{"n_layer": 12, "d_model": 192, "n_head": 6, "n_kv_head": 6, "head_dim": 32, "d_mlp": 768, "vocab_size": 3491, "activation": "swiglu", "norm": "rmsnorm", "norm_place": "pre", "norm_eps": 1e-06, "positions": "rope", "rope_base": 10000.0, "rope_fraction": 1.0, "qk_norm": false, "attn_scale": 0.177, "bias": "none", "tie_embeddings": false, "parallel_block": false, "init": "normal", "init_std_qkv": 0.0456, "init_std_o": 0.0, "init_std_up": 0.0456, "init_std_down": 0.0, "optimizer": "soap_variant", "lr": 0.00557, "lr_mult_up": 1.2, "beta1": 0.95, "beta2": 0.99, "lr_head": 0.0115, "warmup_steps": 200, "schedule": "wsd", "decay_fraction": 0.77, "decay_shape": "linear", "final_lr_fraction": 0.0, "batch_tokens": 131072, "seq_len": 256, "doc_mask": true, "train_tokens": 551600000, "steps": 4209, "dataset": "wikipedia_en"}
Each number is 128 + 32 x the weight over its row's rms, rounded and kept within 0 to 255. Layers, rows and columns count from 0. Numbers have three digits each. The size before them is the row's rms in percent of the matrix's.

# layer 4 MLP down, 192x768, rms 0.103, rows 68-191, columns 672-767
102:072118106157126164181152088153136138085129142146156110110117170133162160109159136212153163180127130174114081110090180190078171164173124067099104080144135176170148112143127164142118107110138119110136107116112140133127135104149169138145078115114149107138155132159103111189156131119135127140
100:155122146193142111139114087129112128117145150139123095131169132087131117112144080142086109128111151130170131151124139120101167141140121171196136075109077095146141154124127112149045142134072127069097146135087150132075133093128148148199134158147086149169088149146080107069060109145108155147
100:182097118058193151086210097128108109044088161054175172114109166117113110145174108111128104083135088170104138113155111094070104078161174146127145136162106109125082088089154135109154120107164139174132176175070138141144079103119133161185110109141136101102111140151106142101064156147113069142
098:056169141108166134121097046181104129137097156157117107148126146042177108127103095046092106154143121176131170155109061122162088106146121121131115143110151134081176162085112124181062086140127126124099086159124127068133155082097120115086096140122178140131105152121097091135133125096144162117
100:149089105109119096142145093147146152148040088160208126128117089079111088135177053124157119121159151092106206088100140099116047135066176076150135141098127136170118167159108159148079164117160115038185080152177122136116147133127141125137068178141186156131129192142156169083095116103124128143
099:133117127148186081139118126095143156122101140135119126129130088110129154103166130107117124131124123112163162139101063149141143117114079149116105118163139080135111166135131097122105163113127097159118123207123114143170101127136113049196066185102153132162133053139104188131142138104165109128
102:133091109048119105156132125134059145087140123140135118206112168116036118145077180085118127062141081140144158092200135163126122178137114137144113098118224092100128108139118104170107151090143130091171212088121100150126185112047173047107126116114111042167116144132089141217137094113133146124
098:124117037117161156107185162195121156167179112109121086151113209106101121094166150142132158144058138147112163064155122125100163093191163135110083160115132116168147079129111146181141165114154148074127088101104133117133144165106142054132121122093136067091164089134159206088129173111142143101
103:071078107080151109115133107135076117135136144087137104108133178082134131128132108156125087102124109108213124133138083161098118108153125094168117129130118141151099147146156201204197093165172134145131097208118076161124097172093148170173131167123123200066122164114074159024034208130111095094
105:186167149164103116135204089120147107114114114110094159128087090156131094153124175169165119144182141107133163200120079104097107202104136100116129111152161115161074165146170113112092069086186175101181086140172175079165157120120067115117077095096139124180153094087099136140191075114152096105
098:138129146147121098119067132091128162167101102151139134143094212150126135120130121163128112113143144110160179166121122089136100133160157126152168141113145148092107111097122156123197115117068119074138115076083102102141175171161117128162182102111137116155167118124161130108113122121124137087
098:113173091092073122132081169141134132090115126095096076140139133137097086186099140122159081148145144157029102095126249129171132067104158136115147094089136073131099161064083112130139061080105150125147160107130163126093155144127155146134150138095070117146170100136135131093088110157124102150
098:114118171119115165159105136108141116119106177133132115053130144134071100146173122121132094118127120183126161149181171122117130105139166107134054143151134091101044142149075148072118108104110125132188120088133068191131142142129132094138106115160159116152152140154109126130129152140148181105
092:098139117117107155118111127179139166160076145129104123158118072122136094163187137103194197153149123168067170139155085134065159123209170121145156132160188138144132056100163165113124144180130145096106058082115149081140079094103124125148151132081094129139130121109150108180094110077103120114
097:147117124145126123059089205142171154109099102102112122068148177100167127154072131078159182068131206093110152135093120165137169161089102110158089104138141131121093073125119067141140094165110150127155175111107166088113115099064094136131131142175181102147151142131072149156030163155141161146
099:148143112089200124132133142136150123168114130109197111086147135148086104131110117074159166092084170162142122104186183070112124098165123161057120161136119099197130073124139113134114102090037055143147102141117121109110129114123165084147088117129156145140143147158133111144112150122151155134
104:099121063138158120181087133095130184125098048147082111098146150122114118133146068128090178085202158107153117110140149093067104120095169090090136178199112139086070178117165160117076141158178156086125157128140143195168094147153146136088155082129154175122152143157111146139160094163171124186
100:116147162043191141181139119091162213155126165131084151189092150124192158180086095106091158160164112094136092135168127165073127133166082158178087120115137165130099101105099133133107149154077156133106115104154138137102188115131149041173116015127103116116152141107143078141130130087138146115
091:166148078091208124111125135132114134138134120101112163165137120120106100148148130121155110108119137086173117187118161135152053070164122187086169150083142163118147118127103135122169115175160103085142157136181175164119131153124101094126093100085142078107170162168151122128125117084124124191
097:141124092161139208129124125131146098155111097151141142174115109087118084105083177087110135139113107088017138195095179116131124134119076123143110135097099153182140083113134146181149151158100099127028103113165142108122112133143081154087106134126117162128122139124109070120137123104170115132
102:165143107106134100114100182104126080099168142116114116122152121123095095137185122138129132144111141111115093160155143110132046133128127134164127177095154169152127100177222137163147147142078114141134159107161132124176151189145091124087132076081108146118138123160159142098112098143128134126
099:123125126160121119094131086165105158087157127092054117099134103159135108118159135147083111073077188183102093143168126055150220151162158171146112123089162123124124102135084156059101143126132156158135159166124081157097117141113137130144154098068178200104096160080072086169106134098184125217
103:103115141135061077165180086155136119180155137110096161145114155129161186140184140110141168099164105107160135110091142108073197161156117182107155119084125138095052067129180117157159082067106120135146073073178120120133121087124193113122125142178163085168156092121135138091161135118124124096
091:160105097156151171154165107129149139088128134095090155150113131096113092103178160097156139137171084088127173094113145081140158112119113143158067101129163131111088144133136125151176150136185139164170080104159115146139123114192121125173132124143142168159163122139115117124134095144141174094
105:088159146060107113079117081184140161150147114166104149132146164159078126111131128120125118100162164159124173157127125132134135177132083170108125104130115100121109153085177175100138103106119154087104109144125117173105094186163076096112113104078166164128110179141141145111152101108135161139
104:157121206158120114146176149148100125129137093096168150128190086165130178131142104094055151091072166075157236154141108131112190096161124201145098118089096155149090125146171155139173124108126106067146093112103110182072064170160132157150174124132148155134155175139156161123121129092118147106
097:090062143101119036094079087057177083175164112102125058138135108162137108063212090095118173064092144125184150112180135160108089082099112129118164125153148149147096177093120157151149088153125183145134119110141075190166145105091163140122129159125164145156176108121150166208073151141172099096
096:074176120142134119180102106156103215090110111141154119087126153148175140122119100101111109115086099097135117108132103149099135151129120106139161138127146099079111130141098128135166112115094116135115091066085114135138125134113150070082055141167146095119158164164120155131105157149131157138
099:137145111111146109168132099141139099116125141137133172138128204171111115133140149171155166104114151137138151136142170112116185080130156087089166148131135150092132183119120131153089125125123163159136133124128102094094143208087143126060181145106171098164123142089128134157127113171150192110
096:088051111146102122182132093158198126087111103126134206078135104146177069041125064081049125104149106080199108104168146066103082079154160156082124096166126112156110095100131087136084086147111142126091150101131153131088112134160180128057140152148133169095133124122118165083087171141132161128
097:130116123140184123113092113116182081162115117126126120099138155135135134135145187114111184118101111102102141142137142191182120124100160142136099086136155170093110087154134141159120100156142161151129120108140087158097125129157143138081177155117178164143157040140096141106089160130190124139
096:067140149139171134151151138144135151143139196154145117127188137139133111200113175104120100148046198114166144113138121103124116045094138092147152137125163110167136143149111178158190125098162069137069161089144095105100099153140120147092107113090165112112098141100117125088141131141090092107
094:101143170114178187100166111125111116164145163134120163105107149185160211110135124072191144122098128132164114157119073151116166128110108126141120126185117163125081110145123119150106161129098128120124220117092106098123117146115118138096147119140144064113106089183094109140114109161162066074
098:152131131128150196121142084089136113106071096120185138144145166031108131146110126122080145044117077106184126129168109150157102076064161140107108149153067071139174125093164136126093136168142133203150182083099115194159124142097072120111144154150124188122172141128134123111159124119162127122
095:132104136176086069148159157084087092095153144116147055088197070090126113097151149109117117146176144112092106154139144081113096128104145114150060172070129132095109108100113105126104158134106130154104128180138136144140133128138150144138109102141139128134097058161080175132157101117079108092
093:104088193124081123167112126101090166142141116189135132160157129132194109112161163163183115130143087161155175098138079136142103153079088162175197125145128129148123166081131179150070134122122145119082133096151127135165083181086122109124083111126130115073151091052134150134170121170126081122
101:138112089184180137097112065139091142072156098202094111117113117152189134092104126145141130126134198137148118181085086089142108130153143080127147143165114168110088155153122108112113121144167119066100148122125125086144138109127205079102105091126123052126140127172185171108126124148094196144
099:126136116090121061142132164144162202157155118094105134138148121105112153186128141111079122162110085144164129092151087124136129145105151143134154101138133133125084128140097118142162089157192174078106126141119141110176129163136147137146091144171149160120111116151158141133107135108087132110
098:162162102092129151095122167140068099114184138172086084153128091133130155148148115112143167159118106161138077158140139187146090125161139099103170127167082086084114113148123090153134095129113136170160106127165138072126153120152111111141097070156094116162096139095134166119198098125061085147
099:142167118141176084109083117152153068120143063166136154140130118170099135106126190097151081117086149147095156124130152146144130154112147171106167107150090145101097077133153136136103103134115117143109136149042090154146143078113119163096085090192087114149166158159107059122120108161144123103
098:119186072126120086087180120137110120086100103085144139095071124075079151089088139125139116139098161149115141085133130149144136103142119139153163097096157119171111131150096137093135150169069115146187074125150140143132122098146105067193103152168085085166109123040102136097088070135137138119
098:125133179078120163113122123082144129146148149124124086129103114147150150162134131079093115079130143105147150099107163134155146122076153145145168136121123185137123093084117144098192133086103155141118154119149133182097085146131156164141163109104122031155117140111148125130115106136201120175
101:121086106183157096111140089119124132170130152130068147160133168131177165148147143171066120115103123129119152149112076141117154162185110114165095108156150088064110143150141089089094156144153128183103135116127133079129116134137114115160114151092085162128146161118155126088170140154145062120
095:132133066116097088125144148186171130118162094150096132073099121127119138115182125116114134131168145122124088094094163089103159152176155115123120105127130120101092135167080051126071083143082142163102176164082203161110149067143166137060138167168108073173143093135175170171151078125128184040
103:113118116168198096141127176159197064096108196093049121108160136112130152094107174150146120161064163119143107107174141162112049119135117149115128115075100139121136060102148116127158146128135074127155128208153117171086117052106132164153167161136177160150214148088133127114094093160120122112
104:081144145110104162139102164140064168182099140153126076096116131154126113105127063147150114126114113066107150101111148144135158139175210158102134128150130171165131127142079104095106106105106108097175134098151097133084189161075185135124119174172121121117126120131126092071199089168088117068
103:070111156091131172100115155172117155102151101133169160130119079109167134130114141142138107154112172123093126091110152085144145169110144134124114074153105076117124073088159087153140095156131130095091159184170143152091140094124143155149114111128135158124160124097115164117145157160125097160
095:148088100152156128120114126087102118110207176131145106085130131097135116161093115151147105135141177202174154142123083161124128089081098101165126117124158172060082125130161139112116122135094114115164144136192103115107088130182146097103192133120113162108173157137131194139102132158145159160
098:107116119129159199064128142115111124096162155211174077159180121073102113114133152149105110104130138188179129154140142201152080145110108083128132195111110145117169073091097177092116097113204098170172153081119186171133138122149184132094148104110113080070098183158096163150095144089133160133
104:148102171123150076089142143126119128161165159152110088057135129123115171180101116135147157111111163158185115139110148132171098134080151151096132138090100121091181108072115139115113117186131136148120140142224139142106116159120122129110172127136126131120117096136150120183148134224151115127
097:203131091149154143102137129116073156126122110168085140133125140146148131137125114135143173086113095130104134101122104119051114077066131162108099153144154077115109130136078132073148121102151135091164105177099179136128068086127079157133122132138157154115123153117093176131139114113115119061
098:114128055144096072124076070079130183111118137078112147106108196118146149142118074112178179085163124113136122073134180156099073110091152129108109103073127161166183125128073133126112113150119118170122164119150129131184144113115065122094125092144074145081161115162131088120163094125144165122
095:119147142168094139145144094102168107159077148145110158111186162096094106090169143130123141114135104120122137132124152155110150112167127138112088104142138190153139136126168147113114077103152114137203202145164141091168104114158154135206101127080145149087118117151158104117100154162184066141
098:153136095113132125130125102106127140107147096071077193123091115123113101156154164117110084137123132120074098113228117133037155146118140150143064100149105151121105039095111114133124169114156177072122159114144161166119095096119123139166094150141173092168112104203119121119134097165049134043
108:094169137087168175120152157125163084091145136100130161100112109097129113107133126118097125141036074190166151149115137152151141124059122151129120126130171155109165114165118092163130147135185143104142098143161144154106089178163146175174128176119153117087105149096197145106206136115052117122
112:088146130163169150088164160165162114115136139072136123121114058133133103148102130165135173162144105119116115160176138140143194100150106131143179128123081195195182108111160160163134124152169145131174145103108115056110082131174092156081188094099123103116169126142121119112132150155102110139
102:111120112114091179155175120074133124099157142092104119091154111101155126106170109150156166131144176148177099107176128045170159055204133081072103172105135113138098123131102121138157112162135170136151128139149141143120125120160102185128130083152098169123198089146085079163100105125175101132
102:095144112098109104131129117178183098156099102183108080163162087118186088125173122116085115100108140121090145095047140102159208106137175057060169098114094112117170104141054111176166118068139081119151185162134103102102107150148125142118131148129128187119135153170158095221130146146188122164
123:119183145122180121107164155151129187140105154145133117093089115100130144147126182120085134168141121118132183168175114177140116113166166165160096105138151120127104149161115184082148126065172120099144118095133168094088143114096125124112120098121146120090128154153155164131134139120164091065
125:114152139119160143129127123115156114092152150052110112122131152127083128084101122116196158093168117144132109145075140110123096104171122146096130109132159121164101117127114127116126127199071132148161172169132165159156130146184113063109130099136128112124083195133120138113086094067163091136
100:164123054105101157164089132179170079170141106127073165133101132155178118099162142110141159131165117136088149094162117163125136104133089083094132123140118136090150158121127110155124153133118181122105087132116115183131207057113126096110099053108137167126179148139160115169113134135120081145
099:059171149122090081127143115110059160156137092106126127141127123097149091144111199152079155096134142164138186183133082122125108131160091089148101128181103068091153121139131089140142127153161166126128136144134095088181079122123128149150117133129152138115148091173156141107155194123127127134
114:146180119112159095130096101165121165107180087108078167118119091179141145130128131120174086158122129117209124123107108151132166122129105138103065108082089182134137136112146060146132125164138148127129140136154100095114126128197024148113167142125135070045142141159205118131069144117123151159
099:179161093129124114072147172135141150144121124142102141130153109105137161178115145119225122121132129105130158152121113151214096127104087151185102136119126091117130104137080139098155136133131136189144091152142137145125125092136095102150151115171124116132117095100140137116094077155135210096
097:164165131115150152127188128123113074173134121077147148161082150123060219170076151078109129088146146091081087146093186091145179150065131115152130071132144095122123148091101094167119116149097168121108106110134053204122168061044122156124097173137154089096090165078117124138163072185079083111
101:171136124126081183121131149097138091107127168183181111116146120093055096127152083161087085127157168133138109124076115065051120159106154142135097136133090119113101187117106119150098120071148148131059185154147091120120125099109129126129186119102089100104088144089062101111106063082146138110
102:138133096088119121118156157142149132121080167090103148203128076130096164172146145140126174129114112146132130120112153150088112186077080179153106145143127135084122074113157147100123104113139095101134084106125082162103144113159194181128116134070110124125152170111094137114088141145127168088
104:114156134111099099147170137144163112103132113098079173103102096140095114171124104112110097129132143088128130092128093166103185117151182116165163124114109082094185141170091137126127077103170182104146161102120164191156163127190074145141127117111066163152148102081085071110195153160157192100
094:095107050141146160127130200110150109124092110087157134112152170126109065118138128150200122073116152128113092150081166145086095061035127132136161186120110108136149139156073099088165080101080112108148100115152144120092097131146117156108132157107108172044103082119124131122123117137129183045
099:117094145103167098137126148135121140161075126152184101159128134106118141157101137129105129169151153153164123109143118160121116058142147187143094067110181139089121158184057065071079166134103164127145125195068149140068118194113173072130116170158140123181045101121164179159125162172103158140
095:102124103118126138150110178142204112116122090133142127126114127146105051133137091139208154184133111183145093102136132100138093097123080122200077118160133087081148125166082146137146158153124149124121123116183154135192125137114128142157131078137074101125103127133123086153128143143105138112
099:109149158120088137137128141121088091150159177144124088144082121136138125135139178121183120165133133160205142105132180126101115064081186164115091163131148160164127129132150185130091114167142177129126092148068132144142092119182151108097095165167166149165086072109208111157126144153146166171
109:116137124112077108080153181122098181155115124120159104118080084083180119063154134202144118134099136119141093078166124112166147103134148215146097149072194102167168150150144121139150192138110160110148100129152142087135141155135134137154110149117178113092134137085132101054128118106106106063
102:114161178126106160136162116147120109142135103083145107136083089138148156163084165113142135101121098096135147111085113120097138070176158117109150058078163167089070083134187178173047142170127154215135057166096115074140105141122162128170074164129108143075125156170131168114095107136151117136
102:149066103065143083131111132145183094140149161127142188187153106108116098151159107133114195152087146108116087119122117090174105095061130151167138169107159157140082070187131111074136125107061145106152148141171075103078163122106192141119108117130127166053162114128105115096098138136154147168
096:112149118126156199151173145226123179122168159152162172142150162144154154131128100177163133164086191122131108130122134115099159144111184100100089180127066123127134101136107102135113060129103108146133183101167128117090156133138165170116144157115078084111114105086070102086126051128143161205
100:146177138076152156063138152073191082106096098136131131177095126132161133148148168097112107086125118109108149097142124169125152154095064085086135118086119102145151144068152147130183123152118156131145192161140099136132148110069136173128160138139182162146048109179115145155112107129100067136
098:114128122093112158137153142124163097130111093135093177062163116089144152136165145160074152123139128087161103174128080112099155177137081098229117152070179080163139104069130197171093135146172129081149131097207065102123141124107130084101158126188136147120116116132167123092127120163152078160
101:096136103091169125194189130131085141114145110161074091133115129119124189120152115094108100096148131197114155109158120101132123127177136143192146124082145090091075096091079158110130118177126116112126123115154061170125122129130172177105160145116103101185146185056133121160096075169114161133
106:075046102129121161162156115137083159132104093127195132152195126093063145128125101140142157162156144086131121141071167104180129134139105094140146165151113089164144150112168112120130030130107022173084133117155096154111158155175106120163145172094172119121115146149134137127113036079139158151
099:144112092164162110101176109133121074102121124116100109082133123138101158171113141109119106165146116109165147103131134127092152132130082150149141080076093116182099134107158114069215154168150194149216156120075199116106060124132108176142035142124082144172114124094179140134100136139106142169
101:150102149143170136145121114102135128119170122119157129093192139106115123146141168124043155079122116113142121111115134130124150101095115155169165128047117136111151140156102137138101121121185150144095163136141126112086111152107112135082107119202135116136142190120103135170087161102170135137
105:122047149134111093114142132137114154174109143183149114143139103105152127083158091146150106152108130144100115084099075184126109144113142106149156096163113131087160122150166143126073154123094082148149167120062128104135189141091154101068148143136137119089111143097109129178185167144107152119
101:144099152170087141115152160107095106106122115172017134135140108093145126101130076127109200130111126058107129147143137126098164142083121147154142085198126148217124072130150099139155149144146171110070096115097113165109101037102125138155086097172180171137150139132118117086172134126104121167
097:141153104141109203130160099123113117166072117121144133082134209102117087165153121144102166160101098123091116093114137096100117172088091166138169115092053130110176131191118114173173142125152135100120122187133211130135181126161172090154076115111159073092113101100169104129115163115081156094
097:117147087137143131134145168112152142131097139072129137157132100106148093105100112140116085126116161092106117125132159121139097130133055155126130101103169186111087131160176058122115123144072120161130114115113082134155190126111132075086111083100131124096135146147086097094150116151134086134
099:142126111133148131134111103137076103189066116110168106073080175133066158168175121118093094093125118130107094069126106096091123178156178115151080169109166052146112122106136134104142142135106114091102131108152114089125133085107124093075149114159106133124139087071192110148107156139125135160
099:164108111163128119136162186182090139202126148184137112134149133110030161186131165152123130091102090126101129142153113152164106149090108144148126182130139082119149134164150110106114098133134099117136169165113122196160090177154115076134118170122179102111143170134139184176107140114099105100
102:109142112118051132095175142153085078190159084172145113124137114139207046139170131110106166125098200081137179109123051171113179089097113071157181170123162117120099125117118108123116078102097118165091131111164165137131160141093161183127082045151083144063120124123101153155147128135167086172
098:088140152127144064146098086132135133154129111115117181163105183088172107074114157124195129155124112177086100114210111142134216166196086182150080142137109112105114140158115173154163203143169173099134138163113124141138071077135145101146052088181225087130136136112163113163159088106156130072
099:164135154144106152121099221129179107179119094146179160143206127102063103101158091159115089157129159105143175126149129098116070145127133134167136131128058139173118077110114114124117073103133108072093203126101153130049179131122110090087092129186120087194163113174145107080089113128150093184
109:117061104106128114074119167119187150143144143133117180088127181110118122095176096093105159026127099110113172069138100073137090135176167131134087146126138150093089151146182181131163153142141124119125084095152111111167189165172102110084122121129162092171128168172125085131111173060130093139
102:154168149149109122141129106144116156141156116143091069110113126098080122162151117111141116119112089097189142145138170125137128108079130172098128065116156118130155165119119054170107112112137152181091125116187144131162125119141161118063161118129144117140082128137108141124126123111114092112
097:094088105140116079115143131138147132189155045110156132158133188155122139130118118173154095173094152147171100043124084106167119150101167113087088070102118183093100181162117163093152121151125163145182052162110076160155167116149126064152144103051083157098163092147126046102072160074090117084
097:103110140081176128180073176158102117135083108153121098126116172177087136105087118159150093083126141144108154128203076163143098126142152115125113176159184163124115131085137099089199112140167131157100129133093172108130164129172185127166166149136085129098165122105085084104097127167173099093
093:180090085180092138113118132130208150149113099218096158155199131143093151104091104115103110091070081133176142164104127153147094156172117098110150143142136150139140144151132167130117088110141086126084088151162110141137156148103117153079147140104144112133131071137108133139132132177038078115
103:163132099134183095131104093088060088098046141150176118168145110122163189098142130155134138111137168133138131167155140112148134078119086117156099138143132139183127179114143098111088109153153155188133140123109197124110132128111205065101102110125075149131165111079106113132147088163107095167
102:141136130114088141156134147107108098087097201113103181167151103132078142157096144148128085108125174074081176149139090135147177138156102117128140137151190159143175120141117111100128105161086100160101146138117099187128108107139130135069128164141120178165113065117104121144143096109125141151
101:097181194153150143166111120092132102113042155151125103149118111189211160171124100096141095146148107127103150170101130182116083118121147150095077145163122145125157128156117117150155112141127132152108116091154087139171083176132108167157106164174154181098145171128141130082181172137110143084
092:097090122126151087155131159101146081082146106203106103119181142178132109140112089173161085061140149154088085108141172161133144117193174110156139143097108066131131120091161134107133129133150164133147129105190158108149126166170146124084132137157111143165065108080160070121072091151018114100
100:121127152140134126115165158091096084154068118167149156120055130161126137151143120120113080195111105149151145142099113127088146158163105124141072148144141130132104161155057087171074093145074087102117118124119151118120152121156110105079105151112114159069062167081120177138107104147128137152
098:168126137195111199104175149120115118139152079153079121099129091157128100161160150095098104132118087083127131086112126116163080138151100138121137174094096132132107085169159152074137139111155129119097127086195076116104127153128116145119121192131104120102116154155131161231106137106054087109
106:128090152087116119188138150087107146121143198123144102092156160148097116124159140067128199153184093173094135156120171144113197121125121085185115112121112166173195122156145161163102132141052031116154094108113097086089085114129113133097112196149139099163119118146190088177170074181093167158
095:090127145114139114153126095235104126095101119160118174081155133080106176179133137198177124094158101106172149145150109112170122135126135089117098150151111128069145170140097114116135095192126174080095200140119147137129086133116120164109140119097107143106161152131087110179142124037107104133
094:112166151107157155122097050187143147093117137162111111119119136120151145139079150119116060185165042166169110168122103128139074146132132185071118108087134110151153124102113138086151192175114164090130207159121124104153093126112122140096172122153166126122130107119168085168111113147147081111
096:120113114102156131152069126110076119148095124128159096117133134136088178063078114158157156137125156148135139095108095158158103150079139117157093169112104100137099098112099193086121168130165102075133140185105117115129103184172102127122141134134104131098112066098157143140122131194131083136
100:112133183143151119170169132144171078176116170171152133116119136145134104122196136096134143097069134132140101147082117152087153107126145093165138170072050092086158110149109062134112129145189132145052137178097137149145132182213167151132093174146109098084096125126151148083167110118109161094
099:162141115119136126086151151109153087057178115163150129121135152124155083107119117126070150077143080089102142118123136135129040112168081153095112165167220155133118028118152115180134139167104084139167090139150151113089120139116136122114130136112145039127139139103074083118140150135123096126
098:089177030127130158150093156120067153132177152177091112173096151129104132130111162102134142149105148190162181159094150163117119124142123181143123096146153128162140105121077152120169156165086145117190088136139099201136108090088087106183126049108094094080147147094177136144104140115109135143
093:107076092125163163151059195100118127119180164142042119142116181213132108126143090149095027117122095142084142057066053087169117167172170150135130162143125150110185095181150108134159176100136162095104135176135083099147121172114054174142166138096145119103143199134122099065085091115132088104
097:179135076105138080149122167152053105153127121110087202150121129107139097080122131119170162122152082139133121180114106138173175112123173152107132184100155095113100060118102189122132170083163134126177133136183081137138148108111163142154116147117104181123143095100098125122186137159118103164
095:131186061137057117157148138104099082137070119110091146120109128090099139116163054098109078138141115138100147119100138153139122162104105165171191172070122073087163138106110100079066112148105124144158100173127124119142168121043101091120146102083085111060121073117160052126185124149151131185
097:120082116078142149137114135142101100110124190236120124118156165144177122125110130134144123125085142158097077108076141106110137126124126180105175148209131174202080150153105113103076149121088096149124141122104158130100090119174120135164094092168106135118155152167089137087137139147173147117
106:125087103121122184111169091135116123161149131078153141135120148151103096106098091192142135114137152119101104098064183131136074088180110129123121174165069095148104135115124140151103188154119082154108129155144066127185097151107120135130164090075081140071096133079102138102099112151172091095
097:168142069118124143098094139125195097116121145119080131127074042064118181074171115148089151125178127118115157031180114054056164152134146092128136090131152119095081108160158113137100098135189079110134067126169082146105152120104157073119146144136116186171127113111110191186138108103162108109
100:112149120135118154153098085135049142115130148189155123102051122161169150116174147120125153115156203166137157081077128155174105142178064144134111156126135168079144118064158184151180145149123130120148138103122107130100097132108139166139142169149143100098149175176151143130121098101089106120
104:108153159129095122134073117180153095137084086102078148102106150108153165115145129111143085128081112161099102117125133117125129122089163195122073096119123129090130111128092145115116125159144063112086166163188111124144123119124137117118146126101144126112107152123135136127150178048112111137
098:155103130116129171093130198102109125156108148111101096126124139113149109132106119191165174115113088169124123131136084123087125105077081117103096172082155133135196165163129160139142026164147157171181149124078130197142126119179083125116138106114146164143096103121069116096089144143194077134
098:124138145105160177156189153107095172182119140173124143151180141168149090144111100082134102156211112142096150113133120081119129119201148126158117169163091079165154095107095125106161155165154177139102146189142100108118132179150107203169098089138046139118148150155148137198116182153157171081
101:086085133137125114150113112127118149136121174105205129190143159120126181174135119144100114120126169178128133142093064107098117117158126078100133055129144179132069160144179208118155098109154110019126116142158140112155102072109118143171059092082104085143123130124186085109127101140184124132
096:143095135081204187175188129169132143140119089087118090115108237168072141138100199150066070117157119069110152184051148134142155142160130144137145106105138118093045170169121088137108149117118144123170125149144152100105095098141121123174141100086117124080087120137050130094140097113087138067
099:126109133123131144077072092175133136123083109158120061117140185185150138186154167089073102166068139116082163072121133206153119127110137106137086132130116143142126114187072110130117148168159139150128083166089066116152121145087115103054085128135123114115143151146132119102110134115095130166
097:101192207136122180060125165110158149137112183108131084105122136104145152116123096113166118117146074175133141098079104045121093148117150166139108175140122150077094100106150150108101189126056116085130128077121136157131182090090161091143100154135182107098143146109097124124148164143106160108
100:095141149089117075096022159145106171039108155171139104120155141122113168124159144141157151084176176093120167040146126081132119157090076123085167115096181166169169144129094136154151139131143124084151151139157133126150144177168109159097132094106106135136166143129119104139115146174127125074